python train.py --hidden_act="squared_relu" --bias="all" --init_std_up=0.0456 --train_tokens=348600000
Each number is 128 + 24 x the weight over the matrix's rms, rounded and kept within 0 to 255. Layers, rows and columns count from 0.

# layer 5 MLP down (transposed), 2048x256, rms 0.0684, rows 719-771, columns 192-255
[[134 113 159 118  80 135 111 153 151 142 146 119 108  96 133 106 103 117 115 109 128 102  91 125 118 165 119 132 103 116 143 200 110 190 119 157 119 132 180 132  93 133 142 131 146 170  89 116 124 116 109 114 150 131 115 159 129 146 106 137 117 101 138 115]
 [114  84 118  90 145  75 102 104 140  94 162 111 106 143 186 139 152 169 164 138 106  96 106 154 107 159 126 191 129 107  99 165  96 135 135 109 113 109 108 144 124 143 112 102 123 105 113 125 124 142 115 157 128 176 137 145 120 122 113 173 104 123 132 164]
 [103 148 145 150 130 152 125 142 120 127 132 122 106  82 115 149  92 138 130 132  83 140 156 123 128 133 128 138  98 135 140 113 153 150 122  85 133 114 111 143 181 144 117 127 102 171 127 104 118 155 123 118 128 133  98 122 144 142 124 145 112 120  68 110]
 [141 137  84 143 130 166 156 114 176 175  98 137 141 115 127 171  91 109 146 113  75 143 155 112  97 112 174 120  82 142  85 110 151 119 135 107 162  96 114 171 107 149  78 108 108  99 139 172 101 117 101 100 156 174 112 110 110 134 156 170 127 175 133 154]
 [112 114 145 140 147 107 162 100 112 124 157 109  96  94  75 134 127 120 118 105 134 121 115 118 111 124 169 135  98 142 145  91 136 148 116 115 120  78 134 131 151 104 140 177 135 181 166 121 118 133 120 140 142  91 174 115 115 118 114 146 152 141 139 149]
 [ 94 110 134 153 152 106 142 113 164 135  97 118 113 120 145 115 169 118 121 147 141  86 135 135 148 143 128 149 151 114 118 116 127  94 133 133 154 127 121 146  75 115 154 132 142 102 123 123 166 127 128 139 118 150  89 143  96 119  70 112 145 120 123 162]
 [141  93  76 144 134 104 134 104 144 164 100 152  95 119 134 174  98 147 120  96 143 101 161 136 127 141 122  93 130 124 110 160 133 105  89 114 109 148 120 142 110 138 141 138 128 113 117 119 122 130 119 142 128 122 119 148 152 121 157 161 124 144 116 116]
 [127 128 138 144 130 125 137 131 129 117 123 119 144 118 148 130 122 138 123 126 151 122 125 132 129 130 126 127 131 129 105 140 131 113 126 129 121 129 110 135 123 131 130 123 127 132  99 128 135 135 128 134 148 129 123 132 131 131 123 133 127 132 126 134]
 [111  94 129 101 143  94  97 126 130 125  88 121  98  89 122 135 123 155 136 100 170 107 148 157 131  95 103 189 137 117 136 133 131 158  94 122 104 129 159 100 137 143  91 118 137 138 109 130 117 120 127 146 138 133 159 144 174  85 107 115 109 114 130 116]
 [139 123 117 137 108 122  73 118 107 139 119 144 137  98 111 111 121 142 159 122  85 111 159 161 182 144 103 126 102 155 131 115 147 138 188 182 141 132 124 130 146 161  88 130 126 119 149 127 115 151 122 116  91 101  91  93 142 128 148 107 142 150  90 185]
 [126 118 129 126 126 121 128 129 129 129 130 127 127 131 130 130 127 128 121 125 154 131 131 126 136 127 127 138 131 125 143 129 124 126 137 120 124 134 131 124 128 123 131 127 109 147 128 128 131 125 125 132 111 140 122 127 122 137 116 131 133 126 133 134]
 [ 94 137 122 129 125  93 183 135 112 124  87 144 112  80 102 118 112 171  97 115 193  88 170 133 133 126 125 139 115 142 112 141 150 122  92 127  95  88 112  84 146 135 134 134 138  99  87  85 145  97 138 171  94 142 165 107 141 119 101 168 123 146  94 149]
 [138 103 139 105 110 109 127 126 176 162 108 141  81 100 143 121 158 123 138 132 141 157 126 102 165 160 153 143 158 114 157 164 127 116 122 125 101 113 133 143 119 123 105  89 124 116 111 115 141 125 138 182 131 137 104 120 120  96 137 150 115 120 112 158]
 [106 161 123 142 133 126 143 158 124 154  93 121 136 180 136  85 146 113  81 101 152 114 111 140 160 131  95  97 119 118 143 125  85  88 203 147 118 175 149 125 112 133 101 115 126 148 133  94 146 137 102 118 139 139 111 119 154 118 121 150 150 106 149 101]
 [147 150 123 135 116 133 115 171 106 124 146 132 111  85 118 159 110 132  70 100 130 164 100 129  98 100 151 121  91 124 136 136 142 114  91 127 125 139 162 141 164 123 120 121 148 178 123 120  91 127 124  88 139 136 117 132 119 134  99 146 116 124 104 137]
 [ 56 133 138 146 159 100 139 123 121 132 122 100 132 161 129 179 138 138 124 162 125 116 109 120 133 121 113 122 175 152 137 134 129 118  83 121 155 135 108 133  77 100 132 155 123 174 154  88 172 129 159 138 162 125 105 119 134 104 149 115 204 146 107 123]
 [142 134 122 130 137 144 134 118 101 114 124 120 115 116 145 134 131 130 127 132 117 145 126 131 141 131 124 125 139 134 131 131 122 116 123 135 125 126 139 127 130 119 133 128 130 132 122 115 127 135 140 144 128 134 111 128 119 116 136 138 147 109 124 120]
 [134 135 147 123 191 102 133 136 111 139 138  88 129 100  98 124 172 162 116 152 108 137 138 114 113  87  75 115 194  98 142  49 149 134 122 166  86 153 108 145 172  94 140 119 129 151 102  89 124 155 137  86 134 118 144 152 149 196 148 109  94 119 135  90]
 [114 166 115 128 103 142 106 115 102 156 118 139  97 134 106 125 124 130 153 136 147 125 114 121 106 120 177 171 137 138 128 158 127  96 150  68  96 169  89 113 115 141  99 104 157 151 142 133 125  44 140 128 113 136  99 118 167 159  93 120 130 109 144 117]
 [189 153 118 128  86 127 107 157 130 119 137 119 106 133 113 132 139 136 141 116 157 101 123 147 123 102 126 111 127 135 122 101 117 121 100 152 107 102 122  89 171 164 139 115 130 120 115  87 124 146  89 109 119 130 138 160 196 123 102 127  87 154 136 133]
 [184 105 142 145 119 148 135 165 104  76 137 122 133 127 113 126 132 124  97  97 140 153  98  96 136 146 105  87 114 144 153 148 130 125 112 127  99 111 118 114 164 167 175 100 130  88 107 107 129 189  96 134 143  91 139 124 144 133 119 134 117  84 124 155]
 [138 104 103 117 133  47 117 175 130 140 129  65 152 133 140 126 114 124 128 106 161 134 130  97  92 125 133  89 147  67 147  83 139 118 108 130 131 136  90 109  80 136 115  95 119 133 117 110 120 135 133 150 122 144  94 167 105 134 158 136  97 131 144 127]
 [130 115  93 131 113 163 125 146 128 111  95 146 105 129 152 158 134 132 129 131 100 119 114 148 111 137 141 137  92 148 151 116 124 100 158 142 126 178 116 162 160 126 117 113  73 120 125 154 146 165 123 133 125 186 118 164 194  95 170 129 126 112 116 164]
 [115 103 102  86  93 121 116 144 138 138 124 145 130 149 117 123 114 121 137 133 151  92 118 144 120 119 170 114 108 164 133 120 130 135 103 130 134 108 113 157 126 138 129 139 154 142 136 105 113 158 123 167 137 116 166 119 156 102 122 125 113 153  98 166]
 [133 157  87 147 121 121 144 129 161 132 150  91 158 135 103 145 152 144 119  73 139 138 117 154 132 132 137 171 126 158 146 107  88 195  77 107 117 121 127  99 112 116 118 118 129 167 113 108 150  89 139 133 147 105  85 124  93 139 113 115 131 130 143 117]
 [140 167 125 136 152 169  62 121 150 127 153 105 159 141 136 144 138 176 141 122 138 119 158 126 109 124 111 121 131 136 154 112  75 140 129 111 125 141 148  92 140 129  87  92 144 163  74 158 119 150 100 164 107 126  95 107 160 162 117 169 136 107 125 144]
 [136 128 134 118 110  98 135 158 145 143 148  93 112 140 124 122 167 147  78  87 148 117  98 112 164 101 137 180 169 117  95  98 133 126 123 139 102 127 182 105 135 151 113 127  98 133  95 105 107 127 122 129 138 115 157 129 124 114  80 128 152 153 122 122]
 [ 86 141 119 144 117 107 116 145 117 123  89 107 105  76 124 181  98 145 108 106 120 155 143  99  95 146 152 131 135 126 100 135 159 172 107 141  81 112 144 103 124 114 108 135  99  82 139 111 175 105 159 117 134 185 150 148  96 133 136 117 159 179 111 121]
 [153 179 116 144 126 132 117 108 131 161 175 119 128 149 123 175 116 103 117 122 135 139 143 104 139  89 178 135 144 146 142  91 128 126 155 126 100 118  82 165  70 152 124 107 165 159 147 130 120  99 136 117 118 115 153 120 140 138 134 121 163 140 158  98]
 [111  77  96 144 127 157 128 118 112 104 126 113 152 137 173 120 121  99 118 157  97 115 156 175 115 108 121 133 130 108 149 122 137 140 181 127 120 157 155  88 128 116 131 108  90 156 133 121 137 114 114 135  94 123 144 159 114 143 128 139 131  89  95 155]
 [140 144 111 166 112 122  74 166 138 130 148 120 104  94 115 119 112 135  94 125 129 142 129 127 139 152 109 131 175 121 116 124 118 159 116 134  97 113 133 126 147 182 107 121 147 162 117 101 102 124 113 142 120 146 131 106 118 117 112 110  88 151  83 108]
 [119 131 173 162 147 162 162 118 101 134 146 141  88 119 133 120 141 110 141 170  78 127  88 137 137  84 112 111 135 117 130 128 135 128 169  97 160 142 154 113 150  95 178 149 119 181 120  91 113 130 131 144 138 104 130 148 175 125 135 126 115 149 129 116]
 [107 111 136 152 112 154 107 137 123 121 135 107 151 101 124 113 127 132  92 162 124 145 122 101 146 124 100 137  87  83 125 168 121 102 158 136 143 107 128 162 149 145 163 145 132 104 103 137 125  73 114  78 132 145 127 123  86  92 130 144 173 101  88 186]
 [112 122 115 143 104  94 132 133  56 180 147 118  98 137 163 169 110 150 110 140  85 161  79  64 162 147 108 120 129 100 164 134 129  66 162 132 173 147 111  83 170 105 136 108  98 151 182 140 103  93  92 126 121 136  98 128  97 141 163 117 114 114 174 110]
 [140 131 144 118 120 128 127 130 148 123 141 124 118 133 138 126 131 133 124 124 126 128 138 152 132 130 112 118 116 117 126 144 130 100 130 101 132 112 125 135 163 122 130 124 133 129 128 134 129 131 128 138 114 128 136 136 109 138 122 151 122 130 126 123]
 [153  99 123 115 106 155 149 126 110 125 159 139 165 145 124 131 127 123 136 148 135 118 118 163 139  64  74 115 118 147 138 122 102 111 135 135 119 110 108 129 146 148 124 120 142 142 127 137 111 188 124  96 113 103 130 134 167 114 127 103 125 122  98  87]
 [127 151 156  95 101  84 131 112 122 106 126  96  66 106 104 110 127 125  98  64 103 159 112 108 127 118 115  97 152 134 179 208 148 105 103 190 182 168 129 143  87 106  95  96 106 130 186 160 143 150 137 130 127  93  95  86 110 139 121  92  96 117 108 102]
 [143 121 115 141 161 108  91 157 104 133 149  86 117 137 121 112 103 150 163 124 111 152 132 105 102 162 131 169  96  91 152 158 116 103 132 121 147 145 133 126 127 116 102 135 116  74 124 136 149 132 144 119 135 117  73 176  89 119 156 109  93 142 120 151]
 [122 146 133 155 120 153 135  94 138 148 142 113 113 102  89 139 143 145 124 138 163 105  87 114 102 119 147 145 121 129 129 137 154 117 128 132 116 138 175  93 171 105 186 151 108 115 106  88 154 106 155  95 152 124 136 115 172 130 101 183 140 116 110 144]
 [106 118 141 103 139 157  91 164 106 120  94 112 118 129 151  90 132 126 136 140 142 138 116 130 110 121 117 122 102 147 151 156 128 112 172 143 131 117 147 138 155 113 146 163 154 124 158 174 102 168  94 122 108 106 117 141 113 116 115 158 121 127 104 146]
 [176 113 128 112 145 120 143 142 108 168 100 120 159 110 169 112 110 134 133 127 118 159  85 149 106 141 112 136 143 128 156 180  99  97 161  74 153 129  82 141  96 108 123 118 157 125 103 101 162 185 138  89 119 152  82 147 135 110 165 170  93  64 145 119]
 [130 100 145 133 131 101 155 114 146 130 161 170  86 107 116  79 113 118 115 126  91  82 163 120 144 136 133 138 125  77  99  78 136  85  94 147 145 138 143 145  90 126  96 142  88 123 178 117  82 164 110 159 126 134 170 142 126  94 117  91 139 161 133 130]
 [114 154 134  88 137 131 139 160 138 131 161 115  79 152 123 131 162 147 153 133 128 124 160 145 142 114 134 132 109 125 147  92 160 177 110 136  99 132 161  99  84 109 121 165 169 137 119 109 107 122 151 137 114 141 140  68 131 141  97 146 160 126  81 133]
 [135 102 170 198  96 152 121 137  87 176 148 157 124  89 120 164 141 188  88 119 136 161 107 143 122  94 170  85 126 108 135 162 161 148 151  97 133 122  96 138 122 116 169 101  90 124 153 118 149 144 158  32 143 150  58 163 102 136  72 127 118 109 155 185]
 [ 90 165 135 157 120 157 129 106 160 111  85 164 131 101  85 140 136 172 123 170 174 150  99  93 137 135 110 137 159 139 124 108 123 132 122 111 121 128 152  95 131 136 140 103 128 168 131 147 170 110  92 130 121 135 154 104 171  99 129 144 153 195 181 145]
 [137  90 117 158 113 130 125 159 123 133 136  99 133  93  96 130 130 127 116 112 112 134  93 117 108 117  95 139 154  92 103 149 134  98 126 130 137  85 191 102 126 124 110 112 121 125 122 144 186 102 145 158 120 166 122 170 130 111 107 150 127  88 121 138]
 [116  78  77 133 118  54 130 112 112  95 129 135  63 122 123 134  55 156 107  72 153 150 137 144 132 119 172 128  94 134 117 119 112 167 116 112 157 150 172 132 120 149 110  78 127 147 147 127 143 146 114 140 166 124 137 154  44 121 138 180 161 131 118 178]
 [105  90 106 105  74 151 109 165 110 118 140 136 163  77 158 121 126 134 121 100  87 132 149 131 126 103  72 162 110 109 112 102  97 136 118 151  96  79 146 108 127 126  80 117  91 130 162 126 121 112 119 135 102 161 141 112 138 112 135 100 133 133 118 168]
 [161  83 147 122 132 142 137 140 120 119 135 147 125  65 161  91 139 113 103 155  88 153 158 145 117 122  78 128 151 112 130 147 129  93 154 119 112  90 135 130 123 148 129 190 139 142 115 125 116 134 119 148 100 135 130 127 141 152 162 169 122  73 149 127]
 [119  90 178 127  91  79 134 131 153 166 118 136  99 137 125 145 123 139 149 150 112 155 105 148 103 116  95 144 182 117 159 159 160 130 111 147 126 166 122 106 127  99  84 143 108 152 141 109  99 114 149 131 146 111 141 115 140 119 106 117  85  98 107  97]
 [133 166 137 139 170 117  96 103 120 134 114 135 129 130 144 138 131 179 123 138 132 102 128 174 133 143 143 101 163 105 115 159 111 151 148 163  88 134  96 108 151 154 124  94 118 103 104 118  99  72 140 152 112  93  95 133 118 153 110 137 102 115 110 105]
 [128 130 124 126 125 127 120 135 125 132 140 125 121 126 136 121 131 129 140 129 120 127 134 126 128 131 132 129 129 126 134 145 120 142 126 127 126 121 139 127 129 131 111 130 126 132 130 133 128 123 120 133 125 130 129 131 123 123 137 123 118 132 115 126]
 [120 116 139  99 172 162 146 150 135  89 124 106 118 121 111 135 120 174 122 186  67 119 186 127 108  78  91 137 104 143  95 118 102  91 160 119  88  94 111 140 103 164 179 131 161 178 112 139 135 101 112  93  30 134 157 123 131 132 141 150 116  90 129 118]]
# layer 5 MLP up, 2048x256, rms 0.0737, rows 720-771, columns 192-255
[[132 138 124 121 156 168 104 150 118 127  95 155 134 132 122 113 120 128 141 147 142 129 141 131  97  38 144 140  96 120 121 135 118 155 155 153 163 137 115 100 147  88 121 104 155 125  98 148  83 107 166 168 108 137 131 130 112 162  72 158 148 155  96 113]
 [130 136 147 134 104 145 129 133 104  98  82 109 128 122 106 117  94 158 136 113 183  85 108 123 152 106 103 130  89 153 132 121 149 187 109 112  97 138 131 120 178  97  96 101 129 144 120 135 137 151  70 140 129 150 122 162 128 166 117 165 131 143 116  85]
 [161 155 117 129 176 123 122 170 154 163 140  87 108 136 131 148  50  85 144 118 120 128 103  66 110 125 172  89 135 144 132  80  94 125 167 146  82 115 148 104 133 100 139 105  87 117 132  99 133 110  93 116 164 133 152 107  97 135 137 171 144  93 113 124]
 [ 98 153 113 154 151  95 153 121 136 151 129 135 112 157 127 111 131 121 141 136 126 112 123 107 113 151 158 140 105 137 123  85 141 126 107 118 125 146 164 137 144 127 138  95  87 128 121 112 110  81  91 146 118 120  98 159 131 119 127 157 153 118 108 183]
 [130 141 115 137 128 147 123 125 134 126 138 115 137 129  85 186 122 120 150 117 146 135 108 135 110 154 129 173 127 122 123 148 140 186 118 139 159 117 103 145 152 118  84 143  91 160 150 154 132 131 114 124 124 100 126 129 109 120 112  90 122 122 117 140]
 [100 153 102  85 127 138 153 108 103 137 159 186 115 123 107 119 134 118  92 136 157 111 122 124 147  94 116 133 136  83  64 151 126 131 147 111  96  92 132 153 135 154 136 140 167 130 103 115 156 136 101 140  90 163 157 160 108 153 138 125 139 121 175 112]
 [108 132 106 126 123 131 123 134 122 146 125 136 154 109 122 119  85 130 114 120 138 130 140 125 133 121 131 155 122 130 125 123 116 148 131 120 128 128 148 151 130 126 124 124 125 134 122 139 129 134 131 148 116 152 125 127 119 128 108 127 124 122 127 130]
 [ 96 159 121 131 113 109  72 158 159 151 108 132 106 120 131 111 115 126 118 116 122 124 118 159 138 119 132 104 136 104 140 134 161 144 151 109 127 119 121 133 164 172  98 123  94 125 143 146  94 108 124 116 118 110 131 122 111 138 108 128 131 130 166 140]
 [147 126 149 128 132 116 143 127  88 186 115 118 103  70 144 124 151 120  94  90 148 130 111 127 113 162 101 122 144 160 120 119 110 147 111 118 121 130 109 146 152 139 144 139 104 162 111 173 128 144 114 137 112 133 109 122 100 115 141 144 122 166 173 168]
 [116 128 125 133 114 129 103 133 131 144 128 129 140 122 116 126 104 130 128 129 130 135 144 126 128 130 119 133 130 135 124 124 129 136 133 102 127 127 128 136 128 132 138 119 127 132 133 130 137 131 122 136 121 135 125 132 129 127 124 133 129 127 127 131]
 [144 127 139 130 132 113  88 151 157 134 152 107 143 142 169 144  83 127 131 110  85 150 113 119 132 146 146 111 152 115 165 145 108 132 138  99 135 156 148 141 119 123  83 150 117 131 145 137 114 143  95 116 149 127 129 153  88 121 150 120 123 130 161 117]
 [155 149 149 170 142 160 156 134 140 112 107 119 129 108  97 145 160 137 118 151 110 145 130 159  88  97  95 127 104 138  84 111 138 172 161 134 115 117  91 121 152 162 132 159 144 117 126 146 156 102 109  99 126 112 113 147 150 144 138 137 152 154 120 131]
 [149  78 141 114 157 180 154  93 153 134 110 110 143 104 134 107 128 119 140 138 101 134 119 120 118  81 119 134 101  75  87 125 134 135  99 149 129 140 151 124 147 143 141 132 156 120  84  88 179 120  93 113 123 161 133 128  90 126  98 164 174  86 112 122]
 [176 106 133 167 122 136 166 103 134 142  66 141 113  88  92 142 102 132  94 121 119 121 161 103 122  92 143 135  82 158 138 113 138 126 104  82 111 112 170 119 168 108 145 148 118 123 151 110 124 141 152 111 126 139 127 157  90  92 113 145 107 154 103 163]
 [143 121  96 166 189 127 128 163 116 125 128  97 139 121  88 118 108 126 134 163 101 117 126  99 118 104 127 143 157 143 125 147  82 166 139 135 127 114 152 109 139  90 154 157 124 137 122 128 130 126  90 151 143 111 108 147  98  80 122 115 141  97 100 100]
 [126 122 110 132 114 137 133 117 133 143 136 137 150 114 117 132 129 137  97 139 127 139 125 122 136 125 124 135 131 119 120 123 142 158 118 124 134 123 137 150 106 110 149 148 144 160 137 104 125 133 139 130 140 135 149 114 104 140 140 111 119 123 115 149]
 [104 104 148 131 127 116 136 149 106 171 115 162 110 120 124  94  34 127 131  95 176 171 123 163 135 125 130  89  77 159 151 108 132 182 159 132 153  91 115 143 137 125 124 134 117 131 129 149 133 117 121 163 150 104 124 150 172 109 143 131  95 123  76 117]
 [117 126  77 134 104 102 138 109 101 115 118 126 161  96  81 162  79 149 126 135 108 114 141 152 132  97 120 121 145 152 177 114  86 136 127  89 181 104 102 150 159 133 139 135 112 166 110 159 121 136 116 119 133 117 168 119 112 153 118 139  76 154 101 170]
 [145  91 123 123 131 169  83 118 168 142 144 119 131 130 157 120 118 164  82 118  91 137 161  97 114 130  92 131 158 150 133 153 118 128 102  83 123 143 140 134 151 156 107 152 124 123 137 148 104 133 178 118 121 105 145 136  84  93 121 115 138 125 141 117]
 [ 45 104 148 100  96 151 150 118 121 139  91 137 160 110  71 116 120 164 156 137 189 142 128  82 126 100 137 123 147 134 132 129 141 142 185 132  96 137  91 158 100 160 106 141 116 125  88 156 139 145 131 136 125 149 107 157 129 143 126 152 168 147 158 173]
 [ 75 114 129 103 108 132 119 141 175 127  82 132 179 118  91 155 111 137 128 129 139 160 130 142 112 140 115  90 135 150 166 111 145 120 103 110 141 133  97 129 139 102 168 115 136 150 133 135 125 147 137 128 111 115 115 153 143 139 117 128 122 119  94  93]
 [ 93 121 127 152 140 172 139 147 131  81 100 155  90 143 136  66 163 132 167 150 140 148 128 111 102 107 113 122 136  88  77 105 162 119  84 133  96  91 132  94 136 199 120 192 120 121 152 159 148  81 165 159 123 148  66 117 127 107 140 127 101 122 123 151]
 [ 92 104 133 157 117 150 153 161 154 116 132 125 109 151 139 135 149  88 129  97 134 154 159 174 112 161 135 107 120  96 138 115  97 108  94  95 128 125 119 131 188 165 170 141  99 130 115 148 159 151  92 134 117 122 119  93 145 142 126 125 119 115 153 159]
 [109 126 152 107 118 134 101 128 146 193 106 160 103 102 145 128 114 160 133 114 128 134 137 121  93 129 121 113 173 101 143  71 180 121 158 144  85 154  98 141 144 134 107 131 131 109 118 138  99 148 151 103 149 155 160 134  79 100 147 119 103 139 119 154]
 [128  97  99 158 175 153 114 121 117 138 118 164 114 140 139 139 129 115 143 114 146 103 102 111 118 115 137 160  93 108 125  59 126 143 147 127 111 154 190 131 151 135 139 113 132 137  86 163 144 126 114 107  97 138 100 102 177  88  79 155 127  73  76 139]
 [115 122 126 115 160 157 138 127 116 134 134 194 151 112 130 109 101 162 142 141 135 124 149 142 115 133 145 105 110 171 123 130 170 143 161 132 125 124  82 175 106  91 135 139 133 146 152 148 158 138 133 135 106  99 104 128 108 129 141 124 106 124 109 134]
 [106  72  84 129 170 158 113 120  86 145 159 135 164 107 118 134 106 110 129 145 106 111 137 128 122 157 118 129 136 161 102 133 153 120  95 112 127 146 141 131 126  93 164 122 162 130 106  89  63 130 139 123 116 161 133 141 137 136 172 134 120 122 128 122]
 [120 121 121 103 136 158 168 123 118 180 150  97 118 110 114 130 129 128 108 148 156 153 127  91 140  84 162 148 158 150 149  96 148 129 139 139 140 122  79 140 120  79 125 105 133 187  70  75 142 138 117 141 155 161 160 140 108 135 115 123 144 114 109 129]
 [146 129  99 142 172 153 160 148 112 113  89 119 116  55 120  96 110 135  96 128 159 129 122 135 145 123 144 180  74 118 137 142 142 117 110 124 130 137 134 109 100  91 142 139 120 120 122 128 124 103 150 140  95 138 110 108 126 109 101 127 164 114 145 157]
 [116 105 127  79 124 121  93 162 136 136  71 157  92 143 128  77 119 134 112 140 118 158 159 116 124 115 106 125 136 139 118 114 124 142 125 109 117 140 146 146 153 124 133 127 104 141 109 108 178 142 111 115 122 120  82 139 114 120  73 166  91 100  85 100]
 [ 78 106 112 149 111 123 125 140 167 124 130 149 141 141 112 108 108  96 121 117 193 158 127 120 152 118 142  91  80 137 137  78 107 172 102 109 128  93 150 144  86 128 124 100 126 147 133 142 145 104 137 135 129 145 122 176 166 103 122 170 153 160 100 155]
 [151 130 126 164 113 119  95 124 117 145 137 128 113 123 118 101 130 129 118 119 135 137 135 119 115 102 148 107 156 144 160 143  93 150 132 125 152 117 149 137 165 162 108 131 114 155 110 135 119 141 113 120 115 133  82 133 143 133 145 127 102 125 126 123]
 [113  83 138 113 105  98 156 129  99 112  80 114  99 144  91 113 129 187 123 142 113 184 157 156 175 158 164 111 122  91 107  75 143 105 147 139 116 176 145 107  94 124 123  80  57 144 138 128 189 141  91 138  98 186  90 199 158 139 126 132 102 149 195 145]
 [123 119  92 131 156 133 121 132 119 133 124 152 122 105 129 123 112 135 110 125 137 130 152 132 133 128 126 157 118 129 129 123 113 139 129 131 113 141 134 123 121 119 128 123 125 152 122 119 131 122 130  97 118 135 114 119 136 128 117 167  97 130 134 151]
 [132 141 111 148 115 112 109 132 122 140 148 120 170 118  73 164 140 116 128  61 160 166 123 146 135 129 127 167 123 129 136 125 111 117 141  63 105 132 143 107 102 113 215 108 138 165 120 189 137  76  99  95 134 138 111 128 180 117 134 133 145 130 136 162]
 [149  93 114 124 105 125 127 167 144 133 153 158 114 127 117 143  75  99 102 114 167 124 135  95 128 134 115 100 135 146 147 128 163 142 141 141 158 156 135  98 142 119 166  77 121 140  83 106 155 147  91  57 155 105  99 123 147 159 114 115  99 102 157  65]
 [111 103 129 104 144 146 106 152 156 100  76 124 147 142  95 137 134 133 119 138 152 138 180 167 164 124 123 114 124  95 155 121 151 152 117 134 117 165 132 167  78 116 117 164 113 150 122 146 156 123 124 166 112 113 181 127 102 123 123 126 142 142  83 116]
 [132 112 139 156  97 124 138 153 100 149 161 110 139 117 118 122 139 139  85 108 140 178 114 103 129 116 161 121 142 113 156  82  93 154 149 117 149 157 139  73 154 119 164 131 158 135 141 109 108 149 156 138 102 109  96 104  96 117 149 119  74 129 120 144]
 [ 77 157 110  80 125 173 150 128  55 162 122 156 144  60 142  63 156 119  81 142 163 122 137 129  90  96 118  96 152 105 138 134 124 107 109 118 119 121 122 139  97 121 123 170 130 134  78 162 126 118 111 125 107 174 125 172 134 141 133 146 163 139 150 157]
 [110 115 146 163 122 166 126 100 117 125 120 133 103 131 116 100 111 115 139 147 105 135 165  92 132 137 170 107 105 132  85 130 115 122  99 144  70  88 152 121 117 120 122 152 157 152 153 132 126 116 150 145 121 160 123 124 107 114 120  87 129 143 131 138]
 [ 77 127 136 130 145 136 111 130 138 156 129  98 115  81  72  96 116 139 121 126 146 135 147 161 171 158 175 111 140 127 126 113 112 144 131 121 141 142  97 170  83 158  99 111 127 135 118 134 112 134 112  87  87 162 152 156 119  98 129 143  85 136 157 160]
 [129 149 104 115 117 154 113 122  78 118 161 114 123 113 135 185 161 154 132 143 110  87 111  91  91  94 127 169 141 155 123 110  95 177 103 121 114 121 125 133 110 152 138 137  86 132 123 151 112 117 104 135 131 108 157 137 140 105 172 149 118  99  81 128]
 [ 97  65 126 181 117 181 164 150 113  87  83 128  94 156  82 108 111 135 134 104 116 183 117 145 167 101 162 120 169 129 132 131 106  97 103 108 115 138 144 106 195 162 111 129 106 128 146 101 132 146  87 154 107 174  89  94 148  87 115 135 134 129 185  96]
 [ 98 122 134  93 155 137 129  72 147  98  96 113 115  94 122 159  92 160 146 186 174 239 175 141  94 140  70 119 170 120 100  78  32 132  97 135 104  62 118 148 125 178 145 142 101 150 134 157 150 106 132 108 103 141 116  98 168 122 133 153 145 154 160 160]
 [164 114  87 114 163 143 104 124 131 144  55 183 115 100 118  90 120 152 135 130 168 147 147 103  86 127  91 122 136  99  83 140 121 131 135  85  89 106 100 149 154 155 136 119 155 118 140 179 129 105 149 135 146 112 124  94 142 120  78 122 159 145 136 166]
 [ 99 165 112 139 134 114 148 112  89 118 109 146 126 127 122  90 129 158 106 161  82 164 136 145 104 133 107 178 126 174  99 141 128 131 108 117 122 111 119 126 160 121 119 175 140 112  93 160 149 146 122 145  92 113  82 112  80 178  71 158 172  58 118 120]
 [121 149 112 139 116 155 128 139 179 137 133 133 115 154 136  67 102 112 146 143 112 163 134 115 135 144 120 106 121 112 118 131  99 111 141 147 138  97 151 117 126 185 158 134 137 138 125 125 157 111 148 122 122 119 133 127 134 113 140  95 127 145 144 109]
 [143 132 121 177 118 161 137 166 123 122 100 127 131  93 144 103 119 169 127 122 146 112 104 145 126 141 160 176 114 111 118 117 128 135 124 129 126 136 105 130  71  60 129 151 151 159 127 106 155 116 148 118 125 166 104 147 129 143 147 124 145  94 146 129]
 [151 132 135 114 102 131 120 153  99 177 108 131  92 114 136  94 111  90 116  94 108 171  83 129 145 106  98 122 137 105 162 128 101 117 153 127 113  76  75 116 129 155 157 114 102 122 121 133 101 108  99  96 155 142 132 179 134 155 131 173 168 158 103 182]
 [133  71 115 141 103 150 124 137 128 133 136 109 121 133 142 128  85 114 134 121 151 155 103 112 105 168 141 135 145 119 107  70  73 147 103 132 140 149 157 109 137 124 150 131 124 119 137  97 133 143 129 107 116 117 129 120 148  88 106 126  84 146 138 123]
 [117 114 105 131 136 164 129 133 122 135 125 126 105 124 124 115 122 126 124 129 124 132 135 129 115 127 122 130 123 126 127 126 130 145 129 115 122 126 123 140 118 125 135 137 134 153 118 125 134 115 115 112 120 130 129 133 129 125 127 142 123 134 137 141]
 [136 180 127 147 121 108 123 128  98 130 161 140 161  92  86 141 143  94 136 115 136 125 135 109 104 119 184 103  92 115 131 110 117 144 102 101 169 152 159 178 148 147 124 122 116 147 178 155 155 123 119  92 127  94 134 127 128 119 174 164  95 155 114 154]]